From a checkpoint of a small transformer trained on Wikipedia.
Size: 2 heads of 128, vocabulary 2048, 7.87M parameters.
Architecture: learned positions, attention and MLP in parallel.
Each number is 128 + 24 x the weight over its row's rms, rounded and kept within 0 to 255. Layers, rows and columns count from 0. The size above them is the row's rms in percent of the matrix's.

# layer 2 attention value, 256x256, rms 0.0391, rows 81-127, columns 192-255
size [142  71 111 141 139 111  95 139  89 115  98 159 115 101  84 127  94  84 121  74 108 105  95 104 105  97  85 103  86  93  76  68 109  96  82 137  82 116  82  72  83  84 101 106 110 100 121]
[[130 120 102 141 126 149 161 133 198  90 142 132 130 136 140 143  97 125 119 122 170 159 193 119 107 115 131 130  76  87 137 132 103 132 137 119 150 128 125 110 156 148 132 164 128 132 113 121 184 153 171 124  90 116  98  69 127 139 130 157 136 170 120 125]
 [127 162 130 136 124 106  78 145 149 122 196 176  97 118 142 147 114 129 146 134 120 124 145 100 177 147 137  74 108  94 193 155 112 132 119 111 158 120 103 123 108 136 116 138 135 114  83 169 133 154  89 107 100 134 106 144 115 111 144  97 162 123 153 140]
 [141 148 141 126 108 136 105 120  86 152  77 130 130 153 118 127 111 143 125 152 140 129 162 138 133 132  89 117  91 161 128 116 154 135 134 116 122 142 119 111  89 153 121 141 141 139 145 132 147 130 118 115 175 137 184 218 171 126 127 130 113 122 136 141]
 [103 124 102 121 121 126 139 126 120  94 112 126 154 158 125 140 106 127 113 144 157 140 212 126 124 126 153 122 109 128 122 118 125  95 144 138 117  89 142  99 126  84 118 189 123 137 101 134 130 149 172 144  74 131  92 145 174 120 141 129 117 113 138 137]
 [100 119 123 131 103 142 131 138 182  22 118 120 116 111 135 141 119 133 123 136 162 138 137 142 138 127 106 134 108 125 128 137 121 113 125 124 142 127 131  76 128 151 143 204 118 127  82 128 187 133 193 144  94 130 102 117  94 119 137 157 129 158 151 125]
 [114 146 138 181 157  86  90 137 143 110 130 224  82 136 115 140 104 126 152 147 141 164 147 111 170 130 111  78 130 109 172 171 143 107 136 148 124 109 125 115 137 164 105 149 113  96 100 163 113 147 126 121 120 129 114 177 153 109 122  99 130 131 108 162]
 [147 132 144 127 129 130 133 117 126 159  37 126 128 120 114 124 126 129 143 131 146 130  93 177 137 124 103 150 110 160 124 116 140 164 127 131 123 169  89 106 158 174 159 144 127 136 136 155 144 123  95 128 169 152 164 177  90 107 134 192 132 144 146 139]
 [134  94 124  96 161 134 150 153  92  92 120 175 158  97 109 112 144  94 160 127 144 148 145 169  85 146  99 163 107 133 132 131  87 135 192 128 121 134 129 121 147 178 112 117 111 104 167 137 129 130 151 116 114 134 128 142 115 121 115 145 134 136 124 133]
 [126 115 118 133 132 124 130 151 196  53 182 117 121  96 123 137 123 143 107 104 125 133 106 141 134 123 133 132 108 112 132 122 109 121 113 117 153 102 140  78 180 155 147 174 136 148  83 137 142 163 177 131  89 116  91 131 100 125 118 119 106 137 132 130]
 [164 179 129 139  78 129  98 110 130 170 114 104  93 153 136 132 134 157 118 127  83 109  90 100 123 129 101 114 112 162 143 135 169 126 107 132 139 147 106 127 114  93 111 111 179 156 107 111 126  93  92 139 146 105 151 136 132 142 132 119 160 155 123 125]
 [121 118 132 119 102 155 145 132 166  75 154 132 141 109 138 141  99 125 118 149 192 169 160 126  96 117 157 132 119 112 140 104 113 102 124 136 113 103 128 152 139 163 132 145 114 125 102 122 176 146 152 126  88 128  95  90 108 139 142 152  97 120 149 123]
 [126 132 120 123 129 138 131 135 116  95 107 138 150 159 144 146 114 127 116 145 149 147 253 101  91 134 120 124  81 132 134 125 103 125 142 128 142 121 124  97 117 123 109 169 113 140 122 114 131 129 148 129 129 129 164 158 190 146 127 107 129 123 120 141]
 [138 139 128 120 129 119 116 118 112 114 129 136 111 118 106 137  61 118 102 112 105 118 147 188 175 115 137 138 155 127 143 103 117 141 128 118 100 102 148 130 101 134 125  98 112 107 134 140  27 111  74 114 172 140 144 228 173 119 122 103  96 106 100 123]
 [106 115 143 137 121 125 153 132 175 118 130 108 122 117 119 144 126 115 109 145 194 151 111 167 139 119 124 132 110 137 128 122 149 118 142 123 113 117 122 106 139 130 152 144 132 125 141 133 174 169 145 125  63 141  75  83  93 115 137 177 128 159 148 125]
 [108 124 150  93  97 108 144 121  87 153 132 141 116 133 140 123 147 123 109 137 113 128  71 160 104 131 131 145 139 156 115 136 172 135 130 103 129 137 121 133  95  89 111 107 130 140 128 134  66 119  75 112 160 147 153 189 135 122 137  84 146 107 119 131]
 [150 145 128 148 160  88  88 106 139 122 126 195  94 122 125 137 101 116 170 121 122 166 152 109 132 132  90  93 110 113 171 162 163 127 162 132 121 133 105 119 147 165 106 140 127  87 121 187 137 154 116 117 113  99 106 159 139 124 115 102 155 135 100 170]
 [148 186 181 147 107 142  78 110 155 168  79 107 117 173 170 123 135 141 118 129 109 114  71  61 132 119  76  97 138 131 129 123 152 102 117 158 122 128  90 135 140 144 142 161 169 136 120 118 171 112 105 173 140 116 135 114  61 129 117 162 131 161 124 142]
 [110  72 116  73 139 167 183 148 112 117 127  62 189 120 113 122 166 132 102 115 123  97 117 167 113 129 127 152 149 121  73 111 105 133 109 109 136 154 148 133 127  89 144  91 130 135 170 102 150 114 137 113 124 124 124  83 133 125 133 141 132 125 144  86]
 [103 120 115 103 133 122 131 120  94 125 173 133 163 148 131 132 136 126 124 154 134 143 219  93  98 127 168 118 155 113 135 127 138 116 120 124 157 111 140 107 117  70 113 143 106 128 114 112 123 134 186 139  96 126 131 128 156 157 123  62 134 127 134 126]
 [127 127 127 159 114 147 120 113 171 125 141  91 143 105 173 130 121 142 133 131 150 118  73  71 188 127 161 123 121 109 124 123 143 100 111 137 126 100 190 107 139 123 159 135 141 136 101 122 152 129 153 140  82 119 109  90  93 128 116 115 120 159 147 130]
 [133 176 132 112  93 118 109 134 164 137 136 101 116 138 131 131 122 156 123 140 109  99  79 128 147 138 138 118 169 118 129 136 170 123  77 121 121 153  93 128 114 102 146 141 153 159  78 125 133 124 113 148 153 135 141 129 111 117 157 146 124 130 137 129]
 [105  93 132  95 187 139 148 136 136 133 163 165 119  94 126 124 138 100 132 119 148 172 122 165 135 131 173 154 110 117 138 147  85 144 164 112 120 115 115 154 156 135 119 104 122  90 163 141 151 153 158 115  88 137  91  93  99 142  88 154 109 160 122 127]
 [121  84 111 105 130 169 188 137 122 137 105  60 164 165 119 125 147 105 114 120 129 109 133 141 114 127 129 169 113 111  93  89  86 140 130 117 148 165 141 135 123 112 133 136 120 154 182  98 136 102 166 130 129 127 160  92 123 138 125 129 118 124 169 111]
 [119 126 114 106 140 128 153 139 111  90 171 121 150 113 143 146 139 124 146 160 176 123 167 143 118 140 137 116 118 132 133 132 145 120 118 138 168 131 133  71  96 114 117 136 133 162  95 134 166 157 168 149  94 133 129 120 107 110 131 120 152 121 140 121]
 [127 146 133 170  88 128 107 121 132 177 119  81 154 182 126 123 112 176 100 157 136 113 131  78 141 113 142 112 130 134 125 120 165 133  79 122 139 135 140 118 110 103 149 166 133 177  80  98 120  94 100 152 169 146 183 143 151 129 159 129 137  91 151 125]
 [129 114 133 141  92 133 106 134 124 118 155 135 133 134 149 142 114 126 109 156 151 145 146 153 122 126 120 135 146 167 127 123 135 108 140 114 120  94 105 120 117 147 125 109 132 150 131 118 163 150 167 142 121 136 129 114  85 112 132  91 150 117 145 114]
 [103 131 124 146  94 134  96 135 135 170 118  83 133 141 123 119 135 139 109 157 123 112  75  89 154 136 138  92 127 139 104 127 174 125 112 146 121 136 102 128  82  87 142 146 148 139 110 112 126 125 120 148 127 119 134 140 107 101 154 107 143 128 166 141]
 [139 136 128 152  87 142 127 131 124 127 122  59 138 162 131 140 106 159  84 139 129 103 135  97 161 117 136 149 127 147 130  98 118 151  90 138 138 122 137 105 144 103 174 141 127 161 104  88 102 105  99 155 147 122 158 125 149 144 153 133 134 107 158 107]
 [101  85 120  81 161 112 163 161 108  86 189 150 129  53 124 127 163 119 139 141 129 144 139 166 106 131 142 163 110 118 127 157 110 136 142 105 136  92 106 139 136 107 111  95 131  98 148 142 118 148 133 121 101 134 124 131 122 101 133 103 155 122 122 141]
 [123 166 126 147 158  83  95 132 140 126 119 220  74 147 116 136 113 147 169 117 123 164 138 117 126 118  98  94 116 135 163 159 136 119 154 130 138 133 127 119 128 160  79 166 110 117 112 157 113 135 143 100 121  92 113 185 146 119 128 135 131 116 116 176]
 [152 174 150 155 114  91  73 134 140  83 133 193 111 131 114 155  94 117 126 131 120 147 166 118 150 139 101 107 131 141 168 125 146 124 128 134 113 120 131 105 146 182  99 175 130 111 103 155 105 122 115 125 131 134 120 206 164 124 110  91 124 117 110 174]
 [118 103 121 125 130 122 135 142 151 126  63 110 153 167 121 140 125 116 135 110 157 123 147 161 106 153  77 134 156 153 107 116 148 161 157 152 139 132 143 102 124 158 138 146 113 129 109 137 141 118 149 116 129 114 153 151 152 136 144 145  86 134 146 131]
 [132 162 169 123 116 139 118 129 118  86 114 117 116 107 107 116 173 125 141 118 125 107 163 133 138 140 107 136 117 148 112 133 127 134 110 121 132 137 125 112 106 167 112 101 130 104 123 143 113 100 111 131 144 133 182 146 113 127 135 138 133 144 114 131]
 [118  90 121 103 175 136 156 130 173 142 186 155 118  98 120 146 149 114 129 126 137 153 127 151  85 124 134 157 100 111 135 142 132 117 137 108 148 169 123 142 145 159 117  96 142  88 144 124 158 133 158 116 131 138 110  77 102 142 113 152 141 152 129 116]
 [129  92 111  99 137 156 135 138 136 126 113  85 169 146 106 119 143 134 126  99 140 135 141 108  91 149 115 152 118 126 116  94  98 146 161 123 141 159 114 106 152 124 153 124 107 137 176 100 125  99 137 137 162 129 152 124 135 141 111 125 151 163 129 121]
 [163 112 141 127 126 135 102 118 136 154 132 127 113 134 138 129 141 138 121 109  97 119  36 110 137 117 106 115 136 146 139 119 139 118 120 129 112 150 115 170 118 140 119  69 149 122 155 132 127 114  73 130 151 105 141  89  82 116 113 114 158 144 115 118]
 [130 108 122 120 130 124 169 126 157  80 116 139  86 124 116 154 123 127 108 143 167 153 139 150  75 126 142 124  87  96 125 114 123 114 137 112 122 126 125 153 120 139 131 172 144 108 106 128  95 158 133 145  81 122 102 131 145 144 127 138 138 130 128 125]
 [169 184 137 139 115 121 101 120 142 179 119 116 108 183 143 150 117 159  92 130 109 124 140 105 105 117  99 100 105 128 145 123 138 138  78 111 128 154 121 125 126 118 135 136 140 155 112 138 125 109 113 112 162 110 141 137 155 155 138 114 137 120 113 134]
 [156 152 143 122 128 121  97 153  85 165 135 115 120 148  91 123 129 139 111  97  84 111 122 149 161 122  78 113 161 124 148 127 127 168 118 118 125 152 147 131  87 121 105  87 153 129 144 134 104  93  85  96 164 107 134 165 123 121 134 107 128  77 128 135]
 [129 126  67 201 143 123 119 118 128  96 155 107 152 120 117 134  74 145 121 114 106 111 137 101 185 113 123 128 152 114 142 115 148 122 130 123 123  82 165 138 156 104 141 151 118 145 140 129 131 133 137 148  82 122 113 123 154 129 121 138  90 127 127 125]
 [127 131 159 137 117 133 123 127 114  68 162 150 106 124 168 137 146 133 124 142  98 118  97 123 121 132 120 129  94 137 122 137 124  99  91 122 111 127 113 103 112 153 114 132 129 169 110 111 131 138 117 154 148 148 148 142  96 113 130 100 155 132 126 110]
 [150 110 119 139 134  97 112 113 111 144  56 101 136 127 115 121 112 109 150 118 163 127  69 164 159 124  83 133 194 149 118 113 138 132 145 130 125 127 128 120  89 154 148 148 140 121 148 126 101 112  99 133 153 134 129 196 159 129 135 152 114 116 128 118]
 [138 127 107 128 114 114 138 116  96 185 138 122 125 156 142 114 100 145 130 131 121 152 165  89  92 132 162 140 157 142 116 125 134 132 150 123 100  83 166 162 106 139  99 110 129 134 171 103  47 109 121 133 128 131  96 165 194 121 141  60 137 117 110 121]
 [114 121 138 125  97 165 158 149 140 113 112  48 143 153 139 140 137 163  84 148 129  96 123 131 125 130 150 164 129 138  87  89 123 133 104 133 133 157 133 105 110  99 171 130 145 166 127  87 118 100 130 135 150 143 177 111 140 140 144 142 109 108 154  85]
 [142 179 158 150 105 139  94 129 192 132 121  97 116 164 124 172  91 150  87 123  87 119 142 137 120 123 100 128  74 119 129 117 113 136 111 129 178 143 124  97 138 121 133 187 147 139  82 118 144 127 154 141 124 112 158 136 130 133 157 147 122 132 150 144]
 [135  80 112  79 167 132 158 136 126 125 115 149 126  82  95 122 154  82 154  95 151 147 112 192  97 123 128 166 163 139 129 129 113 145 170 133  88 112 125 155 128 162 132 110 115  79 183 159 130 145 121 105 133 111 102 117 123 117 112 163 107 132 115 118]
 [139 143 162 121 135 133 102 126  77 107  90 125 108 144 108 119 154 136 126 105 102 117 149 113 114 134  83 131 108 148 115 143 118 148 129 123 162 127 111 102  90 164 107 131 128 124 142 141  93 108 107 120 181 117 183 217 155 132 125 106 124 136 117 140]]
# layer 2 attention output (transposed), 256x256, rms 0.0361, rows 81-127, columns 192-255
size [128 104 104 128 123 119  91 104  75  99  78 141  97  96  68 123  91 107 118  82 103 102 111  92  93  73 100 101  94 114 108  84  88  99 106 112  85  98  85  55  66  85  81 117  99  92  99]
[[149  99 112 103 127 102  91  88 161 133 124 109 172 142  80 161  84 142 142 106 106 104 131 147 151 167 116 159 151 161 124  83 126 106 153 138 141 148 125 158 142 145 130 131 148 133 139 162  76  84 112 106 175 122 135 129 137  99 126 119 125 144 139 140]
 [120 118 124 120 150 140 135 132 115 137 125 255 100 121 123 130 117 124 154 129 126 187 124 133 145 111 120 110 122 141 162 142 133 115 164 130 115 117 129 123 133 119 102 120 126 113 111 174 123 145 120 125 126 109  99 126 132 110 124 129 127 141 104 137]
 [125 151 120 155 121 142 163 128 128 129 143 130  51 106 129 140 167 168 151 109 127 117 132 118 132  82 111  64 133 119  61 166 104  96 128 110 141 145 112 130 135 119 110 122 136 134 147 150 130 131 137 132 100  70 135  97 121 137 174 123 108 119 134 110]
 [125  86 129 120  89 111  99 108 137 161 131 124 126 117 101 166 103 168 117 121 112 110 141 152 139 119 101 120 149 167  90 138 121 118 142 100 154 173 134 160 124 124 146 121 147 134 126 165  70 102 127 127 142 108 142 105 121 101 167 119 101 176 133 122]
 [123 101 116  94 130 140 109 126 134 191 133 118 128 130  92 182  84 184 126 131 112  98 147 141 145 128 133 145 162 141 100 107 110 140 134  97 135 147 154 151 150 122 130 107 174 144 103 182  76 113 107 122 163 106 124 122 150  96 149 103 115 143 113 119]
 [126 117 119 113 144 135 147 125 124 136 131 255 110 119 118 119 127 112 147 132 113 192 128 122 129 111 129 108 125 135 169 155 140 118 163 138 119 116 134 133 128 125 102 133 124 116 111 183 126 142 127 115 127 100 104 116 128 107 115 133 125 147 104 141]
 [123 147 130 122 146 164 176 162 120 132 132 130 107 119 136 129 168  59 140 119 108 104 125  95 137 102 145 126 134 100  91 148 118 134 138 102 127 133 144 147 135  99  56 130 161 151 116 106 155 137 141 135 115  91 130 108 125 142 128 111 105 110 108  96]
 [142  90 122  83 120 117 110 117 132 132 125 159 235 124 148  96 126   8 119 121 121 117 121 143 125 164 152 202 135 119 172 109 144 157 126 144 105 130 150 182 117 115 110 130 120 130 124 109 129 103 139 126 105 156 120 123 112 114  72 123 125 134 134 145]
 [121 106 131 107 151 136  84 135 120 163 118  90 163 130 103 175 103 169 123 131 110 108 143 125 162 140 129 189 144 125 128 117 158 170 138 114  90  94 156 122 137 134 112 135 160 125  93 164 111 121  97 152 175 137 101 126 175 107 117 125 137 144 103 123]
 [123 149 142 132 141 169 163 145 122 109 128 138  53 121 122 142 154 213 157 127 146 147 132 121 136  98 114  54 112 112  91 148 101 104 124 126 142 118 109 112 139 125 141 114 119 125 124 168 140 151 129 125 132  90 119 122 145 144 172 146 142 104 131 112]
 [124 131 112  91 132  99  86  95 142 162 113 106 151 141  97 154 101 153 136 130 102 103 150 114 137 138 123 153 152 149  96 130 127 118 137 111 140 135 131 147 165 142 134 137 137 116 129 170  84 105 133 122 187 100 133 133 138  96 150 112 115 175 108 141]
 [145  85 109 115  88 130 122  91 140 140 140 136 133 126 107 149 127 143 138  80 105 119 133 174 148 131  98 104 137 156  75 119 127  93 150 126 154 170 119 181 125 130 138 123 122 124 162 179  97  86 141 108 118  82 124  86 113 118 134 140 116 148 146 130]
 [109 141 148 143 106 129 120 141 111 136 118 142 108 122 160  73 173 102 132 147 101 132 132 103 125 163 153 177 118  88 129 165 163 117 114 126 142 122 126 106 114 119 115 178 109 119 150  94 180 163 128 153  91  99 134 120 125 138 126 135 118 147 114 109]
 [123 142 117 108 136 126 109 114 131 156 108 105 112 109 109 167  96 140 141 148 112  87 128 104 133 103 127 136 156 131 134 122  94 154 149  82 124 138 151 150 149 121 109 109 184 161  86 155  76 123 129 122 174 136 145 128 124 116 152  91 100 132 124 106]
 [108 128 161 121 102 155 137 178 101 121 108 153 111  84 181 106 159  54 146 119 138 117 137 124 133 127 145 148 109 101 150 158 133 144  87 119 123 125 165 102 122  93 123 111 128 141 114 108 148 160 147 149  69 124 107 107 132 115 133 139 120 145 134 118]
 [126 113 112 119 147 137 143 128 120 131 129 255 126 110 123 112 132  93 145 120 117 192 116 135 131 122 127 114 118 138 170 156 132 123 162 133 125 113 130 146 125 131  96 127 119 116 109 182 133 139 127 116 123 105  93 122 126 107 103 137 124 135 109 142]
 [122 146 125 150 140 148 145 147 116 114 131 105  75 140 120 159 134 223 145 140 157 140 127 127 134 119 122  52 124 127  79 120 118 120 108 136 145 114 123  98 132 151 155 122 133 127 120 155 135 150 128 112 145 103 123 151 147 147 168 136 146 106 132 105]
 [133 138 140 134 113 129 111 120 135 131 135   0 158 137 138 122 121 136 103 129 132  78 129 125 122 139 121 155 134 124  97  98 125 143 102 122 132 131 133 127 127 127 157 134 129 139 141  70 126 113 133 138 132 167 166 132 124 145 139 111 133 120 145 116]
 [133 113 134 138  92 116 116 105 139 130 133 116 101 126 119 150 103 205 126  98 136 133 142 173 133 139  80  98 122 174 104 113 124  91 141 149 143 145  96 141 139 147 171 127 114 100 169 169  84 125 107 122 129 128 124 119 141 113 148 142 139 148 124 154]
 [127 152 146 146 136 112 114 141 120 111 127   0  65 142 115 160 126 243 107 153 152  88 150 123 120 118 135  91 134 124  92 138 120 132  96 123 123 132 105  76 135 149 180 125 145 127 121 113 126 143 120 130 154 142 146 183 152 152 174 135 151 112 133 122]
 [125 168 124 177 136 155 151 157 134 141 135  86  31 135 115 172 138 236 141 132 136 125 113 116 132  78  97  65 120 136  79 121 100 103 133 102 145 117 109  80 133 129 136 117 139 133 137 148 138 154 113 132 136  98 139 126 149 142 186 113 122 127 131 111]
 [134 100 134  96 134 104 107 117 125 125 121 200 211 127 146  95 108  26 128 132 128 147 127 129 126 178 132 205 130 139 208 103 158 154 131 145 102 120 143 148 121 119 110 140 116 123 112 118 107 123 114 123 123 171 120 157 119 102  70 123 132 136 116 146]
 [136 122 136 140 103 114 110 123 143 125 128   0 157 127 130 131 127 131 105 126 127  67 124 136 122 142 125 149 143 132  95 100 124 135 102 123 142 141 140 129 128 127 156 131 144 139 142  79 125 109 138 145 126 163 161 134 125 140 129 125 125 111 149 119]
 [116 133 137 125 130 125 111 120 115 181 138 122  50 128 101 159  85 186 105 140 103 105 140 152 132  96  93 108 147 166 107 100 112 123 141  93 131 164 142 141 151 105 151 103 160 112 128 152  94 104  94 131 136 108 138 112 129 115 182  93 108 162 118 131]
 [120 171 131 160 132 137 160 136 126 133 124  31  37 123 111 190 158 218 143 119 134  99 131 129 136  88 118  63 120 116  51 141  98 110 118 100 141 144 111  92 135 140 135 123 139 125 145 124 136 136 130 139 127 101 130 112 146 149 187 130 119 121 135 124]
 [104 107 135  88 111 124  96 121 125 141 132  90 102 122 143 157 153 173 138 132 122  91 125 108 138 138 137 112 152 151 116 141  87 125 110 136 141 173 121 125 176 136 152 130 147 114  78 174 112 128 143 134 135 131 128 100 159 121 163 124 123 154 115 118]
 [116 165 125 178 123 140 151 138 132 133 134  49  24 126 121 166 139 232 134 133 143 106 135 127 122  65 106  32 132 125  61 155  89 117 119  90 147 138 117  82 137 129 150 114 154 138 128 126 137 141 125 143 137 101 145 127 143 155 173 127 125 122 133 118]
 [118 156 133 138 123 143 133 131 125 129 131   0  71 138 118 181 142 211 133 126 132  84 129 119 131 111 123  90 134 121  53 112 118 111 120 109 145 147 124 103 133 133 142 125 136 134 135 103 135 130 135 128 136 118 137 114 143 155 178 126 122 119 132 111]
 [129 101 122 105 127 124 107 116 135 135 118 195 198 129 138  93 125  14 139 118 127 136 119 133 133 150 132 204 125 124 209 115 141 155 148 134 104 121 162 155 122 108 103 127 121 134 116 110 127 114 129 127 113 154 118 122 128 116  58 112 121 146 124 143]
 [127 113 111 116 137 139 151 126 126 134 132 255 113 112 122 118 137 102 143 130 116 186 122 131 131 106 130 113 120 131 164 162 129 118 159 132 121 114 129 139 127 127  99 129 123 121 108 180 136 140 132 117 126  96 104 114 122 112 108 136 123 140 114 135]
 [126 116 115 115 139 138 147 131 124 135 122 255 107 119 121 125 138 116 149 128 111 182 126 120 133 120 139 111 122 132 154 157 139 111 167 134 129 120 125 143 123 121  94 122 119 120 115 184 132 144 131 116 120  83  96 114 126 118 111 141 116 133 111 136]
 [145 148 125 136 109 146 128 134 133 142 135   0 142 122 127 149 128 138 111 111 104  90 128 129 128 119 112 132 149 127  64 116 115 121 109 121 139 146 132 139 135 120 128 122 142 134 142  87 130 109 151 157 124 112 149 104 117 140 150 110 115 115 133 108]
 [136 150 111 118 150 161 169 141 113 142 118 180 119 142 127 109 112 130 116 125 113 146 125 144 114 156 148 151 106  49 149 115 132 141 120 135 135 112 132 112 124 120 117 129  95 127 155 122 183 159 136  98 122 101  98 140 142 131  63 131 127  95 142 137]
 [151 107 130  98 137 105  88 109 118 121 116 137 228 142 137 113 117  28 134 114 136 120 128 131 141 167 143 220 123 120 183 104 140 163 136 157  92 101 144 154 125 132 110 126 119 127 128 106 115 103 122 118 119 177 121 152 127 113  74 127 132 116 123 140]
 [139 120 130 125 103 120 115 123 133 120 124   0 176 136 127 133 133 120 118 123 129  67 132 127 129 152 137 145 132 130  85  96 130 133 109 128 146 135 139 143 126 126 149 129 130 136 149  84 138 106 142 139 113 146 139 121 124 149 134 130 134 103 151 124]
 [113 168 128 135 174 143 146 142 116  89 115 111 113 138 147 101 168 123 140 147 165 153 127 106 110 119 161 118 108  85 146 160 127 148 101 162 114  92 118  94 132 145 133 135 112 111 108  85 175 140 141 129 132 146 122 167 134 164 110 151 157  91 133 142]
 [129 129 101 117 107 103  77  78 133 149 123 120 173 129 127 179 106 115 160 109 124 105 154 113 159 159 121 186 149 146 141 110 125 129 131 107 119 131 159 149 146 116 116 131 142 134 138 152  83  88 113 105 162 121 136 123 130  96 141 123 106 153 144 138]
 [123 142 130 149 144 150 165 128 114 113 121 182  52 113 113 133 154 197 149 116 121 163 129 127 134 104 110  74 116 132  88 143 114  95 143 130 158 122 105 112 138 140 129 127 122 117 137 169 132 153 135 114 132  95 111 133 134 134 162 150 144 111 128 113]
 [111 150 143 162 142 172 183 136 107 129 127 163  35 119 151 100 153 190 147 134 125 163 123 116 124  97 114  59  96 116  95 143 120  98 135 126 150 110 111 112 129 112 122 136 106 122 141 146 135 171 133 133 109  97 124 113 118 144 161 138 123 122 123  97]
 [102 114 161 101 129 126  79 149 152 140 117  95 119 127  95 114 109 137  50 137 105 121 131 143 100 115 157 159 162 159 123 146 124 153 129 148 148 132 105  86 132 173 159 127 140 115  91 112 136 124 135 192 153 141 125 138 147 126 153 104 153 147 108 118]
 [112 130  98  64 147 128 137 143 138 121 126 157 142 113 124 174 157 106 161 133 153  94 143 116 114 141 138 163 139 111 103 158 125 174 141 103  76 119 154 120 138 109 141  96 172 125  78 129 177  99 128 142 113 123  99 130 162 137  48 144 140 124 117 146]
 [ 91 155 142 143 104 160 152 171 126 157 139  82  81 118 138 112 175 109 107 152  91  96 129  90 129  69 144 103 150 122  77 184 105 124 101 110 154 157 129 122 134 102  88 143 146 141 109 104 144 148 146 169 116  91 142  87 119 144 168 119 100 137 124  89]
 [130 116 151 168  81  92  91 104 134  84 132 111 162 110 158  96 164  97 127 124 143 135 109 118 115 125 121  71 116 135 128 146 128 114 117 167 144 148  91 119 119 133 140 133  87 127 125 112 124 135 145 129  95 142 151 103 100 145 137 170 148 140 150 142]
 [131 154 136 141 122 128 121 132 127 131 128   0 108 139 129 170 133 185 119 124 137  69 134 132 127 124 126 124 138 120  61 104 114 127  97 110 133 144 127 102 130 133 151 129 142 134 143  86 131 115 126 140 134 137 149 133 132 153 167 121 127 116 144 111]
 [121 139 108 164 129 152 152 133 117 141 121 107  55 123 114 169 134 251 144 117 120 120 124 132 135  85 102  83 141 128  68 110 106 109 136 103 148 134 123 105 125 134 147 124 160 133 139 152 126 139 130 111 153 108 130 128 146 141 153 125 134 115 132  96]
 [129 112 134 106 120  98 102 115 133 122 125 122 233 127 147  78 118  15 110 136 124 135 125 122 127 169 141 200 130 134 188 113 147 152 117 145 121 121 143 165 124 120 111 144 119 136 121  94 117 117 128 137 116 173 136 138 103 115  85 118 130 131 130 135]
 [148 115 126 127 110 169 162 152 129 135 138 157 101 134 142 127 150 125 149  97 125 125 135 150 145 152 133 124 123 112  91 144 134  97 117 136 145 133 130 122 114 110 122 133 113 132 162 129 167 123 150 111  79  66 108  94 136 144 106 134 124 111 145 122]]
# layer 2 attention query, 256x256, rms 0.0351, rows 128-133, columns 192-255
size [115 141 109 125 126 126]
[[157 126 133 135 112  96 120 104 121  97 104 107 100 128 119 157 103 152 125 108 110  95 178 138 168 126  81 149 112 127 121 123 165 125 130 122 181 158 141 114 150 153 156 131 135 101  72 152  73 106 176 132 170 111 109 124 198 166 129 126 109 142 137 143]
 [131 113 116 104 116 115 108 119  98 159 105 107 104 136 162 138 140 134 130 131 113  78 121  92 162 149 161 158 112 120 135 126 144 122 120 120 123 159 151 111  97 129 145 136 131 135 110 120 148 131 108 123 132 143 156 156 136 138 141 125 121 124 124 117]
 [ 99 155 130  81 136 117 124 114 130 122 129 129 124 118 123 146 115 113  92 130 138 114 151 171 162 140  82 127 117 137 112 103 119 109 131 134 170 119 179 137 121 176 141 162 104 113 126 109  78 134 173 119 114 140 139  96 103 126 120 205  67 101 144 128]
 [116 126 147 144 120 117 126 144 114 133 131 140 100 135 170 116 181 135 174 122 174 109 115  70 157 135 181 132 131  87 155 120 126 134 131 144 107 124 120 135  89 134 110  99 110 150 112 135 128 152  92 124 125 142 129 183 124 139 138  99 128 119 135 148]
 [145 111 154 141 103 116 111  76 121 150 112 111 102 139 146 116 169 137 113 154 179  91  98 125 152 151 139 109  88 152 114 125 125 111 107 159  98 115 147 150 115 168 152 117  87 115 169 128 123 146 106 133 111 165 125 118  83 158 126 171 118  98 144 123]
 [126 127  94 125 104 118 161 168 131 160 121 107 139 144 126 120 124 163 127 156 121 133 133  74 132 115 159 122 148 149 144 143 151 162 127  80 129 146 152 108 104  72 101  99 133 150  86 147 116 107 107 130 142 134 131 124 112 109 141 110 149 143 126 139]]
# layer 2 attention key, 256x256, rms 0.0334, rows 128-132, columns 192-255
size [119 131 103 118 126]
[[145 145 114 156 104 130  86 129 138 105 135 132 109  90 133 120 150 126 126 145 125 135 121  63  92 177 122  77 126 136 156 177  96 116 126  92 130 150  65 140 122 128  87 139 129 100 128 144 167 143 110 123 114 150 128 149 130 112 115 136 194 111 110 129]
 [143 135 115 169 152  75 104 132  93  56 145 171 101 107 100 109  91 149 134 106 126 131 156 127 170 112 124  71 159 113 160 132 120 129 128 127 152 110 138 128 150 143  94 119 153 122 109 211 126 170 103 117 122 153 113 155 155 107 127 142 135 136 120 154]
 [149 158 168 155  77 163 122  97 185  77 155  91 179 111 125 108  90 133  85 136 134 149 133 136 112 124 122 147 125 151 113 110 133 174 151 100 149 165 113 135 186  91 162 108 139 131 114 142 124 122 105 129 146 131 130 108 132 132 114 124 161 101 142 128]
 [155  88 105 124 171 109 139 135 103  73 111 188 143 118  95 153  91  61 164 126 121 153 150 119 160 120 120 170 131 134 161  85 134 132 116 100 115 131 171 131 163 128 118 145 125 102 156 173 115 146 148 106  97 124 109  93 159 118  97 144 131 104 116 128]
 [131 138 145 175  74  94 117 164 126 127 120 168 104  87 107 131 103 158 182 151 108 126 144 185 137 134 126 140 152 118 141  93 178 137 137 122 161 139 149 141 143 116 128 115 112 116  96 144 149 123 136 127 114 126 101 124 127 131 138 149  64 114 112 181]]